Weights of a small GPT-style language model, trained from scratch on English Wikipedia.
Size: 9 layers, width 128, 8 heads of 32 (4 for keys and values).
Architecture: RMSNorm before each block, rotary positions, no biases in attention or MLP, untied embeddings, normalized queries and keys.
Training: a variant of Adam for these matrices, 4261 steps.
Each number is 50 + 15 x the weight over the matrix's rms, rounded and kept within 0 to 99. Layers, rows and columns count from 0.

# gate: layer 4 MLP gate, 320x128, rms 0.0697, rows 215-232, columns 0-127
# up: layer 4 MLP up, 320x128, rms 0.0667, rows 215-232, columns 0-127
# down: layer 4 MLP down (transposed), 320x128, rms 0.0656, rows 215-232, columns 0-127
gate215:31 16 59 39 55 61 43 39 50 63 32 58 68 50 68 54 48 14 36 63 34 59 65 47 31 42 47 31 39 72 67 57 67 46 34 59 47 50 37 46 46 80 51 36 67 38 39 53 73 33 47 55 27 38 49 48 50 35 45 61 47 29 48 51 35 39 40 42 66 56 54 78 59 40 53 34 64 34 69 33 57 55 35 71 19 48 53 35 50 73 47 53 41 64 55 23 57 41 52 46 67 34 62 62 41 26 50 29 66 49 42 42 52 61 71 44 25 36 62 78 26 79 56 46 63 38 67 50
up215:25 78 59 69 45 46 46 57 36 41 59 18 45 26 31 55 64 77 63 12 72 40 46 46 60 55 61 63 69 29 37 39 49 47 45 54 44 33 48 56 38 55 42 60 45 55 70 74 36 42 54 55 51 22 44 67 39 46 61 46 65 44 84 52 39 51 36 40 39 62 55 40 52 39 51 45 45 43 75 62 39 48 83 35 59 53 47 58 44 67 60 44 51 35 39 52 34 64 30 49 25 57 46 49 60 78 27 47 53 41 59 57 48 59 63 53 67 29 48 55 72 41 54 34 64 65 66 54
down215:49 69 60 44 60 59 65 55 43 48 59 66 34 63 46 76 52 57 57 47 49 47 28 40 45 57 40 50 41 40 16 42 20 54 34 28 67 66 51 50 59 45 52 26 36 49 64 58 68 63 60 21 46 21 74 49 50 46 57 63 52 41 61 57 49 31 34 08 45 50 44 40 58 60 50 56 49 32 59 40 52 73 65 53 24 67 52 47 62 66 39 39 65 91 63 57 51 51 40 57 35 53 63 47 27 53 70 57 38 57 51 71 29 51 50 44 45 61 52 34 47 64 61 28 49 45 55 66
gate216:55 74 55 45 48 65 39 41 35 39 58 79 69 64 51 51 38 53 57 32 52 45 75 29 67 62 48 26 53 30 45 54 51 49 37 56 42 48 60 32 48 37 68 38 61 65 39 35 40 51 55 73 37 86 56 58 63 54 45 56 58 68 46 55 84 37 47 49 62 41 63 16 69 53 58 45 43 49 49 57 31 35 58 80 62 42 41 61 54 44 58 59 56 36 47 40 33 44 68 25 60 63 45 62 54 47 60 65 61 58 81 40 55 36 46 49 39 49 29 16 60 27 35 48 38 61 52 43
up216:35 60 65 46 41 37 56 56 87 70 59 26 49 29 50 61 39 39 50 61 51 53 44 56 51 53 40 64 56 60 52 54 50 55 37 61 35 71 60 62 51 41 42 75 75 28 45 58 14 45 65 49 56 29 64 52 39 47 61 20 37 73 17 51 60 55 36 31 41 42 43 48 22 49 35 52 56 49 57 49 48 58 53 21 31 54 30 45 52 65 54 64 57 55 32 49 56 55 49 35 44 28 81 35 59 31 55 55 51 31 23 55 30 42 58 60 47 22 47 63 31 61 63 79 64 32 35 38
down216:59 54 45 47 52 51 25 45 34 34 36 66 70 73 46 43 46 41 53 43 60 37 64 49 56 60 75 30 56 48 57 53 26 47 44 40 55 37 63 47 47 42 56 48 50 61 39 46 48 59 54 54 37 89 27 69 59 54 45 48 60 48 64 41 85 24 39 54 63 28 57 26 87 58 52 50 42 73 49 51 41 37 65 50 71 47 44 77 36 36 55 44 37 46 36 44 44 56 70 40 71 67 48 55 49 46 27 69 54 66 84 43 49 32 44 56 41 48 40 23 50 27 44 52 30 68 42 62
gate217:46 73 55 50 31 50 69 62 67 57 67 33 60 42 26 55 54 70 37 26 85 46 55 43 72 28 74 25 49 39 34 70 61 36 41 55 46 60 55 41 43 43 27 41 69 62 36 31 56 45 63 40 66 22 27 56 62 68 49 70 45 51 41 78 65 50 62 35 61 39 48 64 41 59 44 35 47 72 23 41 66 69 57 52 33 64 37 87 43 79 40 35 94 49 60 41 47 46 49 81 55 62 79 70 37 59 45 44 45 28 70 60 59 45 57 54 53 38 46 32 57 35 68 44 64 65 70 30
up217:72 51 60 61 42 50 53 54 36 57 38 59 56 45 34 53 48 54 43 61 67 57 62 36 50 47 60 25 29 44 52 48 49 76 67 39 52 37 72 48 68 54 61 49 23 84 30 12 61 63 31 53 53 38 37 37 60 38 67 95 38 38 44 33 32 36 47 54 61 64 35 53 39 62 30 59 42 44 37 16 51 38 31 44 54 36 25 67 36 47 29 53 69 32 64 39 58 37 56 50 43 62 65 49 51 11 38 15 76 57 81 54 60 51 40 62 40 63 45 55 41 54 44 51 42 44 59 53
down217:37 59 68 44 63 66 72 46 65 48 37 62 50 61 58 58 49 16 45 60 23 57 44 43 70 69 13 67 66 32 67 47 40 60 60 69 51 52 56 46 72 22 46 58 48 52 63 67 65 28 55 73 33 44 65 48 37 37 35 31 47 40 51 49 38 76 77 66 33 63 47 27 22 69 30 50 47 33 28 80 36 64 69 63 56 40 56 59 58 41 40 38 71 58 34 65 20 64 32 26 45 57 56 44 31 61 60 50 50 39 72 70 72 61 56 31 50 45 53 37 74 59 49 71 43 43 44 57
gate218:59 55 25 60 77 45 34 27 32 40 32 39 53 43 46 59 56 44 37 68 78 41 52 53 36 66 56 42 61 33 65 29 47 41 36 61 68 42 63 43 50 60 56 58 55 32 58 45 48 70 40 50 57 40 48 52 48 25 57 61 60 35 73 39 51 33 44 43 38 48 56 56 57 46 60 49 52 75 46 58 51 51 63 32 39 51 29 56 49 48 39 68 66 34 51 56 53 52 64 55 67 58 49 61 78 56 56 24 62 37 50 58 60 42 54 52 52 42 54 88 72 53 41 38 48 37 47 46
up218:57 51 68 45 38 56 51 51 55 58 59 52 67 42 80 68 51 41 52 46 50 42 33 39 65 56 76 42 79 59 59 54 58 26 66 31 57 37 48 48 56 31 51 52 44 53 46 52 57 56 40 39 47 49 50 56 48 40 22 61 48 58 33 47 46 44 62 46 47 64 44 44 59 50 40 80 39 41 35 28 33 29 36 40 75 26 28 48 52 69 54 51 59 44 21 50 48 41 53 28 36 42 44 45 50 21 28 70 40 42 40 63 50 54 38 38 53 69 70 41 45 36 29 42 53 57 58 44
down218:23 44 36 55 57 47 51 57 27 60 40 42 40 60 30 52 61 54 45 48 40 44 74 70 28 37 43 57 24 55 35 59 56 52 47 42 26 58 45 38 30 68 66 40 64 40 75 51 40 53 42 46 62 74 46 33 66 65 78 42 49 32 61 54 44 29 41 53 56 52 36 54 61 48 61 32 55 45 34 51 47 47 40 68 35 48 72 57 42 25 66 48 56 53 71 67 40 64 30 69 52 60 46 61 47 66 60 37 64 59 54 19 42 53 55 36 42 31 47 68 57 57 68 51 53 55 70 45
gate219:42 22 77 42 39 23 65 39 58 38 41 34 49 43 46 29 60 53 60 50 56 48 32 40 58 20 63 42 21 64 82 26 35 56 26 54 27 41 38 41 59 41 71 56 56 24 62 70 52 55 66 66 44 72 48 39 24 57 87 38 22 40 68 55 45 50 37 64 46 41 31 29 41 78 51 17 80 37 47 58 29 41 21 50 60 36 25 51 51 49 46 33 77 70 44 60 36 32 60 52 52 69 38 46 43 40 71 30 55 35 63 40 48 42 66 68 45 51 38 50 50 65 68 47 58 49 60 63
up219:58 44 49 32 71 69 38 46 39 48 49 51 56 44 68 46 89 36 45 29 67 48 35 69 40 36 39 49 55 54 49 25 17 27 28 53 27 47 62 50 19 45 67 58 49 62 56 25 56 57 37 58 71 19 57 45 70 72 39 69 37 58 59 28 38 38 23 24 80 30 46 63 51 37 56 64 29 64 70 61 81 54 26 56 24 32 60 58 25 29 73 48 59 50 30 51 69 56 41 31 36 62 37 48 57 30 36 39 57 34 36 59 66 46 03 25 67 41 57 41 51 61 56 43 44 60 59 53
down219:50 24 63 60 74 71 66 66 27 52 35 39 74 48 77 64 68 60 40 53 48 50 45 28 56 66 43 87 65 58 46 70 62 63 60 53 45 64 84 60 55 32 27 41 62 53 53 56 41 63 34 42 58 37 56 28 17 66 72 23 62 57 61 47 49 64 83 42 55 59 46 32 65 43 48 55 29 49 51 53 41 57 52 71 41 69 57 37 22 79 13 63 62 44 55 60 61 70 35 19 59 48 69 62 54 58 56 30 51 37 60 41 83 44 47 59 58 59 46 34 42 37 26 61 63 48 49 64
gate220:49 71 37 67 67 55 74 32 37 50 55 51 41 46 35 57 63 52 53 49 38 44 74 73 55 46 54 46 53 43 44 35 50 63 30 32 26 55 44 45 11 44 52 38 38 50 67 29 73 58 59 33 48 53 34 54 39 83 89 62 37 32 56 48 40 31 17 42 39 44 32 56 60 87 53 21 31 43 63 49 60 48 33 34 39 46 48 34 42 37 36 41 51 67 61 41 50 26 38 67 38 66 58 69 26 52 51 38 41 74 58 52 65 76 46 56 65 28 46 57 57 66 36 75 19 36 48 36
up220:44 53 38 39 38 65 40 49 52 45 70 81 33 59 61 53 52 73 56 67 38 41 45 74 59 45 42 55 52 62 18 33 44 37 34 36 50 56 72 68 35 67 59 40 76 46 50 68 31 40 68 83 62 86 63 48 33 68 53 21 69 54 55 36 56 64 43 31 42 27 62 31 55 55 43 64 55 40 58 67 73 36 50 51 41 47 44 40 34 39 40 52 21 75 48 48 47 55 59 45 36 30 51 48 28 41 37 61 51 47 51 76 41 52 35 61 55 56 52 41 53 36 57 29 56 21 24 55
down220:39 28 63 44 62 50 38 47 03 57 54 40 31 34 53 81 53 49 67 33 45 53 39 63 55 48 49 58 33 44 57 32 63 32 53 43 41 33 46 59 36 41 40 35 46 64 66 28 24 52 39 72 35 31 40 61 58 48 56 55 16 57 58 72 58 13 10 50 57 49 59 33 46 45 43 36 35 66 48 38 82 47 47 34 43 43 35 43 44 48 53 72 62 41 76 44 41 35 34 49 39 40 50 81 48 46 43 36 39 54 49 21 41 32 62 42 42 52 33 71 46 35 16 52 58 47 71 70
gate221:00 49 58 53 70 33 52 42 80 50 51 57 49 41 36 52 38 21 60 18 70 76 54 55 31 56 40 79 43 66 38 52 31 87 40 40 47 73 44 47 35 59 55 78 50 15 53 49 56 54 58 58 55 55 53 61 43 60 46 33 55 44 32 31 40 48 42 50 60 53 60 38 48 71 33 33 63 55 63 46 29 51 46 55 24 38 56 54 55 40 74 39 76 52 57 63 50 49 15 30 28 58 53 49 53 61 55 43 50 64 42 38 51 66 48 38 54 53 40 64 70 32 56 56 76 44 47 39
up221:67 43 71 47 37 60 42 39 40 55 63 77 61 41 45 55 52 32 55 48 26 60 58 50 66 57 43 41 49 51 26 51 51 37 44 49 74 40 53 70 65 45 38 31 85 58 71 52 34 33 48 49 41 51 74 62 54 64 68 63 65 48 71 46 64 64 27 17 46 40 48 63 49 56 79 62 57 46 41 16 53 71 45 31 38 54 41 65 31 30 55 65 31 33 39 23 73 34 69 36 55 45 59 48 51 47 63 57 87 54 60 50 52 50 49 55 20 29 51 60 36 55 60 58 42 45 54 53
down221:37 51 62 72 58 61 45 35 21 48 73 66 63 62 62 62 51 22 53 58 44 65 56 47 13 56 32 63 42 64 27 45 38 67 51 28 72 55 43 34 55 41 51 58 72 32 59 60 53 52 70 65 54 53 71 53 31 66 53 39 39 57 45 18 87 51 33 35 41 42 52 46 42 58 49 76 54 61 64 43 63 48 52 41 42 44 55 60 29 38 67 54 58 56 50 60 56 35 51 21 66 59 50 44 52 56 66 47 64 60 48 50 32 53 67 46 47 62 60 74 58 34 51 82 54 65 54 35
gate222:15 29 28 36 53 55 44 36 34 55 43 71 32 47 64 61 36 62 52 47 33 72 49 70 58 61 62 37 76 31 56 70 39 38 67 48 72 53 50 48 49 54 60 62 54 63 29 42 42 67 51 29 57 58 46 43 69 60 84 41 51 49 58 41 43 28 52 51 19 34 47 57 56 50 55 34 42 46 29 65 53 51 57 36 51 65 46 62 58 45 60 62 66 64 90 63 42 39 38 47 52 51 46 76 48 40 42 60 58 35 68 50 50 59 52 45 43 13 61 61 70 38 31 40 38 41 46 38
up222:51 55 21 52 23 25 69 70 57 55 50 52 59 44 55 48 54 53 60 64 61 57 69 55 50 58 52 53 62 45 42 55 39 67 40 28 67 26 67 44 44 62 44 68 57 64 33 13 58 51 47 44 45 59 51 26 40 33 65 35 51 59 47 60 50 42 31 43 45 27 56 43 51 44 30 62 65 41 29 45 48 61 36 58 48 76 61 38 74 61 33 65 62 41 98 53 42 38 50 52 59 53 66 52 24 54 59 54 59 45 64 52 66 50 41 49 24 23 71 67 53 66 61 40 40 32 52 62
down222:73 36 53 17 75 58 25 44 71 52 52 36 63 67 47 55 61 56 33 30 47 62 53 22 60 37 57 33 52 65 67 45 51 44 69 52 45 51 82 52 51 24 54 62 69 40 37 56 48 46 50 36 64 48 45 68 31 63 51 68 37 40 56 49 45 67 48 35 58 65 31 55 37 68 46 54 69 52 56 44 44 57 73 51 60 62 55 60 37 53 44 45 61 42 40 68 47 39 55 58 60 55 31 48 63 38 49 31 41 53 36 62 60 65 50 20 53 63 46 37 62 32 46 66 20 75 49 39
gate223:56 68 27 61 37 78 21 35 46 62 19 48 64 42 08 64 19 62 65 45 58 47 97 32 66 46 73 33 36 46 65 21 39 82 50 30 57 25 60 55 66 18 42 61 59 39 59 41 62 45 34 36 53 25 31 67 69 41 72 69 72 43 17 54 42 25 57 58 37 36 86 52 48 48 49 56 37 55 73 26 62 56 58 24 57 55 54 57 27 50 47 39 22 31 64 36 60 25 45 35 41 37 58 66 42 38 47 37 75 70 37 36 38 28 33 42 45 39 70 46 32 46 53 48 47 57 37 38
up223:24 50 53 44 47 49 52 67 43 37 44 55 33 60 62 52 16 54 27 18 32 33 40 76 57 66 63 33 62 29 45 69 72 25 29 45 24 47 34 65 30 37 57 53 62 76 57 51 41 50 41 55 37 52 61 59 34 46 53 41 35 69 76 43 51 17 62 62 38 21 36 63 34 67 71 23 42 57 63 73 39 56 65 53 69 63 59 64 83 56 46 51 58 46 29 31 31 57 38 74 65 62 59 61 42 63 43 75 26 68 59 40 18 63 22 61 40 63 44 28 55 57 74 49 57 47 56 35
down223:39 45 58 65 70 74 76 40 99 62 61 38 71 35 31 17 54 22 36 43 44 79 42 15 43 55 46 48 49 56 36 53 53 77 74 69 60 42 70 11 58 73 71 51 56 53 63 60 45 30 56 53 45 60 47 54 68 80 55 27 40 49 45 36 60 64 74 42 49 67 52 55 55 67 31 31 52 51 57 58 12 20 36 51 38 66 28 44 37 58 40 38 44 60 37 73 55 54 74 57 35 65 42 46 44 53 60 28 54 26 48 64 53 61 64 50 76 51 34 47 51 48 46 68 42 72 60 53
gate224:57 55 62 54 41 48 39 58 38 57 49 47 30 57 58 56 66 25 27 50 61 65 53 60 60 59 43 71 56 45 55 19 27 37 54 67 61 40 68 49 51 50 59 55 31 60 44 41 65 38 48 30 63 48 40 27 40 37 64 70 38 49 57 66 37 45 38 64 27 68 35 24 41 78 32 52 26 40 60 68 53 33 71 68 65 62 33 37 33 42 31 63 57 64 55 58 66 63 42 48 39 55 48 45 41 46 60 49 53 47 56 25 57 72 37 45 59 41 59 49 56 63 41 74 39 59 54 75
up224:62 57 61 39 48 45 49 54 52 57 40 68 46 67 47 57 40 52 58 64 49 29 38 45 59 66 80 39 63 50 54 61 40 42 61 48 70 50 55 45 52 28 52 49 55 50 43 28 39 59 34 52 41 48 68 49 56 52 48 46 35 51 39 58 58 71 69 51 56 21 67 42 54 42 57 60 63 52 07 40 72 85 56 40 44 33 57 62 78 65 65 33 20 41 46 53 75 59 60 58 62 58 45 63 53 73 46 73 37 69 53 39 46 55 55 52 21 57 57 32 46 46 39 26 56 49 89 50
down224:40 52 43 65 50 38 29 27 37 41 57 35 46 30 61 44 66 20 18 50 43 63 74 63 44 33 36 64 42 63 63 34 51 46 34 58 49 46 43 51 26 46 62 52 43 70 57 69 44 27 67 34 66 51 40 52 34 48 56 68 63 48 63 32 32 31 24 56 27 54 38 42 41 54 42 48 31 45 76 50 33 16 45 71 66 64 47 43 36 49 40 65 56 47 51 45 49 45 45 45 29 44 71 52 64 35 55 54 54 42 44 65 52 46 60 48 74 38 43 60 37 35 50 77 64 43 57 55
gate225:78 63 62 44 65 73 44 62 37 45 58 48 66 41 39 44 29 63 43 61 25 43 52 54 43 54 63 44 48 47 45 49 45 59 30 64 56 64 48 47 35 43 51 43 53 61 53 55 51 53 43 36 27 45 62 59 39 54 75 80 53 40 20 37 60 54 69 29 75 34 44 64 32 30 36 57 63 36 47 35 21 32 74 58 32 42 49 28 47 51 61 38 38 54 37 54 61 53 45 65 56 56 30 79 75 22 39 50 44 63 63 44 68 60 66 45 31 69 45 58 48 84 67 43 50 42 42 57
up225:54 55 53 36 14 59 42 44 46 24 52 63 38 59 74 58 52 51 51 68 71 50 45 57 30 35 33 57 29 45 66 64 61 26 42 67 65 63 55 68 27 58 41 70 57 56 66 36 36 38 35 56 54 70 61 48 58 56 50 56 16 65 64 47 55 68 58 43 63 44 33 61 42 34 51 59 68 78 56 63 46 55 37 48 56 51 59 49 56 56 73 33 28 49 40 66 56 38 54 52 99 53 69 42 56 21 14 74 49 47 27 69 45 28 39 64 43 64 40 81 29 47 67 35 76 67 66 58
down225:37 45 74 57 35 49 41 46 30 54 53 27 45 49 46 38 64 47 62 36 52 42 56 41 25 30 53 40 66 31 60 23 31 48 60 44 50 63 63 58 43 49 56 48 40 59 61 46 46 57 54 43 62 16 46 52 68 67 50 45 29 47 51 58 62 59 48 54 36 35 72 80 59 40 42 83 40 92 38 12 36 67 44 73 58 49 50 39 72 55 41 33 60 23 50 32 62 48 24 43 36 58 60 68 55 47 49 50 54 31 48 50 70 30 55 49 47 53 35 44 26 71 43 21 19 34 38 39
gate226:47 39 41 40 88 42 42 18 50 36 36 53 65 35 48 61 38 62 38 39 35 72 65 50 27 55 39 40 67 50 71 68 46 51 45 29 38 41 31 51 46 65 61 70 44 25 83 60 36 39 70 43 37 29 63 70 34 45 63 39 44 50 71 15 43 31 34 44 60 83 79 35 41 98 45 37 59 28 62 54 80 38 33 30 28 48 34 30 48 25 51 58 53 47 26 26 43 48 47 27 61 66 67 54 50 43 53 68 40 50 39 70 52 45 34 40 64 34 29 44 49 36 50 58 75 63 56 58
up226:29 69 30 41 64 54 71 60 65 28 43 66 45 58 55 50 56 59 70 58 34 50 26 55 26 60 52 85 41 63 63 42 39 47 32 73 86 50 45 38 77 57 64 33 53 71 20 50 19 47 51 50 43 63 49 39 40 53 54 25 30 61 35 57 67 73 61 60 60 57 17 60 19 67 48 32 44 43 68 61 76 54 54 39 52 47 54 45 66 41 63 68 60 61 27 36 58 72 41 45 55 52 52 48 53 67 71 62 44 60 30 63 38 38 45 48 63 34 48 60 33 29 49 66 63 42 37 61
down226:61 43 58 66 47 40 41 53 42 37 54 56 53 55 40 42 50 39 61 51 67 47 71 60 98 41 33 43 49 66 64 53 53 37 76 50 56 37 80 58 69 30 49 66 39 37 41 41 42 36 51 67 62 30 38 85 31 58 63 75 77 62 58 64 62 41 43 34 41 47 59 44 65 51 78 42 63 40 62 51 32 13 68 47 71 05 58 42 54 39 43 82 29 40 74 38 64 49 41 47 46 46 44 60 45 47 38 42 56 53 46 50 00 70 45 63 61 63 69 57 74 53 47 39 26 51 53 68
gate227:36 21 51 35 31 49 42 70 64 46 60 48 66 55 39 44 35 29 85 63 50 56 68 29 39 75 62 62 40 48 42 45 43 66 36 40 59 43 60 74 47 76 64 37 41 71 50 32 40 40 77 51 31 71 75 64 53 46 36 63 76 25 65 44 52 45 17 53 61 59 40 51 75 71 58 63 74 39 30 30 40 65 37 61 54 51 46 61 41 31 48 65 35 58 72 43 50 34 68 45 39 55 51 51 29 28 41 23 33 48 55 32 49 58 86 65 22 48 63 60 37 47 74 35 45 38 49 53
up227:48 50 48 76 33 49 13 45 42 36 43 58 55 77 31 30 44 70 66 53 87 61 81 54 49 67 20 63 33 30 28 25 51 47 51 28 27 64 50 64 52 39 20 45 39 54 27 24 58 48 51 58 62 30 37 64 47 31 45 49 34 45 47 43 44 49 54 72 67 43 21 61 62 52 42 54 14 59 39 62 72 57 41 27 59 58 56 64 31 54 44 80 51 32 49 52 46 47 51 79 29 72 28 54 34 22 18 38 65 53 23 31 54 41 46 56 65 43 49 59 49 31 13 67 64 58 22 43
down227:93 44 43 23 64 64 31 40 58 67 55 45 57 49 67 64 56 59 25 31 70 20 41 83 51 27 37 60 57 58 65 50 61 46 50 64 38 43 42 61 51 59 61 62 32 51 39 66 84 60 64 62 53 43 55 58 32 53 76 55 42 61 40 28 60 51 64 33 34 66 30 73 22 21 49 20 48 55 66 72 61 35 29 52 33 15 58 46 73 65 40 50 57 46 42 51 53 52 56 70 44 28 28 30 93 50 31 55 75 51 38 25 50 30 55 38 43 65 70 52 60 68 70 48 39 79 67 73
gate228:66 09 54 49 77 82 57 19 34 21 44 77 77 59 61 62 63 26 51 86 47 59 55 39 26 43 37 63 60 59 53 40 59 57 56 60 42 42 51 72 19 55 64 64 37 28 80 45 89 43 21 69 22 49 66 47 36 49 68 58 74 34 63 33 54 60 25 42 65 65 57 58 40 62 73 50 30 56 55 22 67 28 64 42 18 50 34 62 21 30 35 65 60 42 45 35 75 26 41 26 56 62 40 38 89 26 12 37 61 49 37 52 44 63 24 44 49 58 36 62 47 33 44 49 35 56 33 63
up228:43 50 63 67 53 49 72 35 42 54 56 31 38 43 67 31 48 58 48 57 53 54 48 50 70 62 44 45 54 39 61 58 57 41 78 15 71 43 21 48 39 41 32 42 48 59 68 62 28 40 57 22 50 84 36 77 66 32 36 64 52 57 55 36 40 53 49 88 47 61 40 60 57 47 28 70 53 62 45 29 28 19 24 37 54 36 62 75 28 52 37 47 45 27 73 36 07 26 44 31 40 26 67 37 44 38 48 74 63 29 55 34 36 62 47 55 56 53 51 56 65 45 41 65 60 50 49 65
down228:52 76 51 38 61 33 72 47 89 11 40 50 32 52 63 62 53 35 73 45 42 16 25 16 79 35 16 54 40 28 37 68 53 74 28 97 43 46 64 43 67 41 55 49 97 23 74 48 62 62 46 60 46 43 47 61 66 58 67 59 52 37 46 27 46 32 74 45 48 72 39 47 42 39 62 26 67 47 70 48 39 42 57 40 34 60 65 31 54 54 66 36 39 50 46 53 43 81 22 47 58 72 47 29 21 41 47 74 27 57 63 51 57 31 55 44 30 60 34 39 49 39 38 47 49 48 71 26
gate229:53 53 62 47 65 50 34 30 44 80 30 60 77 33 56 51 50 42 59 36 55 54 50 59 39 62 31 37 43 54 32 76 54 34 31 41 23 41 29 45 58 67 42 50 66 47 50 57 60 68 48 49 35 08 49 57 42 83 36 82 38 73 35 23 56 52 47 53 44 75 81 48 44 24 51 32 21 72 35 66 42 57 19 69 39 35 51 54 53 35 87 35 55 32 37 50 71 50 52 44 21 49 38 59 30 47 52 37 50 62 22 58 47 50 70 41 37 38 44 33 62 43 41 57 40 99 38 43
up229:33 60 73 55 51 59 61 66 86 57 77 64 62 44 41 69 62 12 28 40 71 35 41 48 34 51 75 29 62 60 34 42 75 60 90 42 58 56 28 61 64 40 47 55 53 54 77 77 73 49 69 43 44 43 42 68 54 71 72 50 49 39 41 50 60 25 59 35 64 79 54 67 58 58 62 40 57 29 36 20 22 36 36 53 45 32 21 59 38 67 71 35 62 67 51 48 76 26 40 45 45 43 64 51 55 27 78 57 73 50 56 49 42 74 59 35 48 47 48 61 46 46 48 89 28 62 64 58
down229:36 61 61 41 75 55 41 60 52 45 49 51 71 57 48 44 72 48 72 44 38 40 61 41 32 43 56 46 39 66 61 83 36 56 26 67 55 36 28 30 72 53 66 65 42 70 65 64 66 36 55 61 48 36 69 53 24 83 24 57 54 39 33 24 60 63 54 07 52 47 39 43 35 45 46 52 29 83 62 51 38 67 42 78 24 67 68 53 37 79 68 37 74 77 50 74 47 45 70 63 28 24 39 39 50 66 95 47 80 61 51 74 47 47 56 43 69 64 42 60 76 37 47 57 69 86 36 40
gate230:39 63 24 30 50 46 28 51 52 50 43 47 71 44 31 44 72 68 44 43 54 46 61 77 22 50 54 31 23 42 21 68 47 53 40 55 16 30 54 67 36 41 44 28 46 63 20 48 49 52 33 63 56 30 57 52 79 37 61 71 53 43 69 34 24 57 45 48 54 37 49 55 50 30 52 58 33 52 54 46 70 46 67 46 51 54 54 43 46 31 75 53 46 30 47 29 35 59 49 77 25 46 49 63 35 57 49 42 73 57 49 49 54 35 45 25 38 39 50 69 58 53 76 51 51 42 53 65
up230:26 66 36 59 62 53 52 58 47 69 44 55 56 18 62 46 39 45 42 40 48 40 44 53 63 77 41 64 58 67 25 62 51 52 57 67 60 18 52 56 35 56 49 19 53 50 41 42 53 29 57 36 57 54 32 67 55 38 46 63 82 26 52 35 35 47 48 52 21 46 68 39 88 62 34 48 58 59 71 63 66 40 74 49 52 46 17 43 33 68 44 40 36 20 50 42 42 41 55 37 65 65 61 72 43 58 48 51 52 43 49 36 25 40 62 35 83 35 15 76 38 52 50 57 36 20 45 51
down230:53 64 68 40 38 40 60 34 31 56 56 41 44 86 57 54 43 66 43 54 31 40 40 54 31 33 61 67 47 59 54 33 25 63 39 51 44 65 48 32 64 66 60 81 58 40 56 46 30 57 59 54 45 43 85 48 53 48 44 48 18 61 73 61 69 37 39 69 62 64 35 44 56 70 66 57 37 50 49 27 29 73 42 62 45 51 50 40 67 56 54 62 59 76 66 42 37 41 42 37 47 15 59 44 49 45 38 53 23 45 55 52 85 53 66 70 50 50 39 41 59 58 52 47 59 65 63 14
gate231:16 38 44 62 37 11 56 45 50 48 56 63 33 67 44 51 69 41 46 44 51 38 48 57 40 50 67 35 44 28 50 39 76 35 53 40 57 40 48 34 62 53 53 37 33 56 20 57 47 78 61 23 49 41 39 37 61 72 76 49 36 42 83 58 29 58 45 59 61 48 59 36 31 67 35 46 39 35 65 30 57 46 73 50 58 60 38 50 56 55 45 29 61 32 69 38 59 57 53 62 66 41 40 64 48 79 59 40 41 66 66 51 37 45 49 74 38 41 53 44 53 45 61 52 60 86 26 37
up231:25 43 62 50 45 36 52 33 45 45 64 46 11 58 50 53 34 24 44 34 56 40 41 55 50 69 80 49 51 42 27 55 57 46 67 47 65 51 46 54 65 44 51 53 29 44 45 64 27 72 51 43 23 60 47 84 56 36 52 63 68 43 72 56 29 50 57 45 46 36 57 48 67 51 73 64 54 53 67 30 44 37 55 49 65 58 47 56 55 31 44 35 31 43 58 39 60 58 46 21 52 45 46 05 54 45 56 55 34 58 62 50 41 59 60 43 33 67 59 44 44 53 69 26 62 69 43 40
down231:69 56 49 52 53 81 62 46 46 45 51 44 77 26 49 59 46 60 43 52 44 63 53 51 37 51 31 60 58 46 64 62 42 45 51 55 65 52 53 46 53 44 30 68 74 64 57 62 50 31 73 57 63 53 58 42 38 56 43 43 56 57 44 50 78 57 40 41 55 68 51 76 57 44 61 45 48 79 54 60 34 61 41 38 71 26 46 47 71 84 51 46 64 60 36 75 33 32 26 41 37 54 43 81 43 33 57 66 59 42 38 47 47 24 63 55 56 22 42 46 50 60 41 79 21 40 45 54
gate232:57 51 50 43 27 49 33 59 46 44 49 36 66 39 75 93 72 45 56 42 54 44 64 71 26 57 35 37 53 47 34 60 60 65 39 62 56 59 66 31 28 49 33 77 50 49 51 56 50 46 30 52 55 44 57 47 52 47 30 77 61 33 26 55 25 66 33 58 50 26 69 50 67 11 50 44 26 76 35 56 70 64 63 38 58 62 51 77 66 80 42 58 44 76 30 46 40 35 61 47 78 74 30 75 32 82 23 15 50 41 37 64 63 50 60 44 39 58 33 57 61 38 39 42 50 67 63 54
up232:63 55 64 46 53 75 42 39 48 42 56 71 57 75 49 42 56 34 39 52 40 59 52 66 41 62 39 33 52 44 48 39 66 27 50 50 43 64 49 50 19 63 60 42 72 44 42 52 14 31 58 49 49 62 54 59 46 46 30 54 48 60 74 53 52 43 67 33 39 46 47 31 45 79 52 54 38 16 81 35 52 39 72 61 49 44 60 15 79 26 67 66 50 32 35 58 54 70 45 58 43 60 56 39 59 27 48 66 56 83 61 29 37 56 77 71 38 69 59 44 38 69 67 48 27 62 78 40
down232:71 38 29 61 49 37 44 74 19 43 17 48 57 02 59 42 77 67 46 57 64 50 47 33 59 51 52 45 22 51 76 64 56 30 67 45 49 60 51 61 47 45 30 33 51 66 67 35 71 55 37 27 42 38 39 31 57 37 71 55 40 51 49 62 35 81 39 48 57 60 75 77 59 08 50 84 53 33 65 72 34 66 56 51 47 33 61 52 56 66 44 75 58 46 54 64 45 18 48 52 59 43 49 38 71 34 52 45 78 52 58 47 70 28 54 42 54 39 46 55 52 51 45 25 45 42 72 72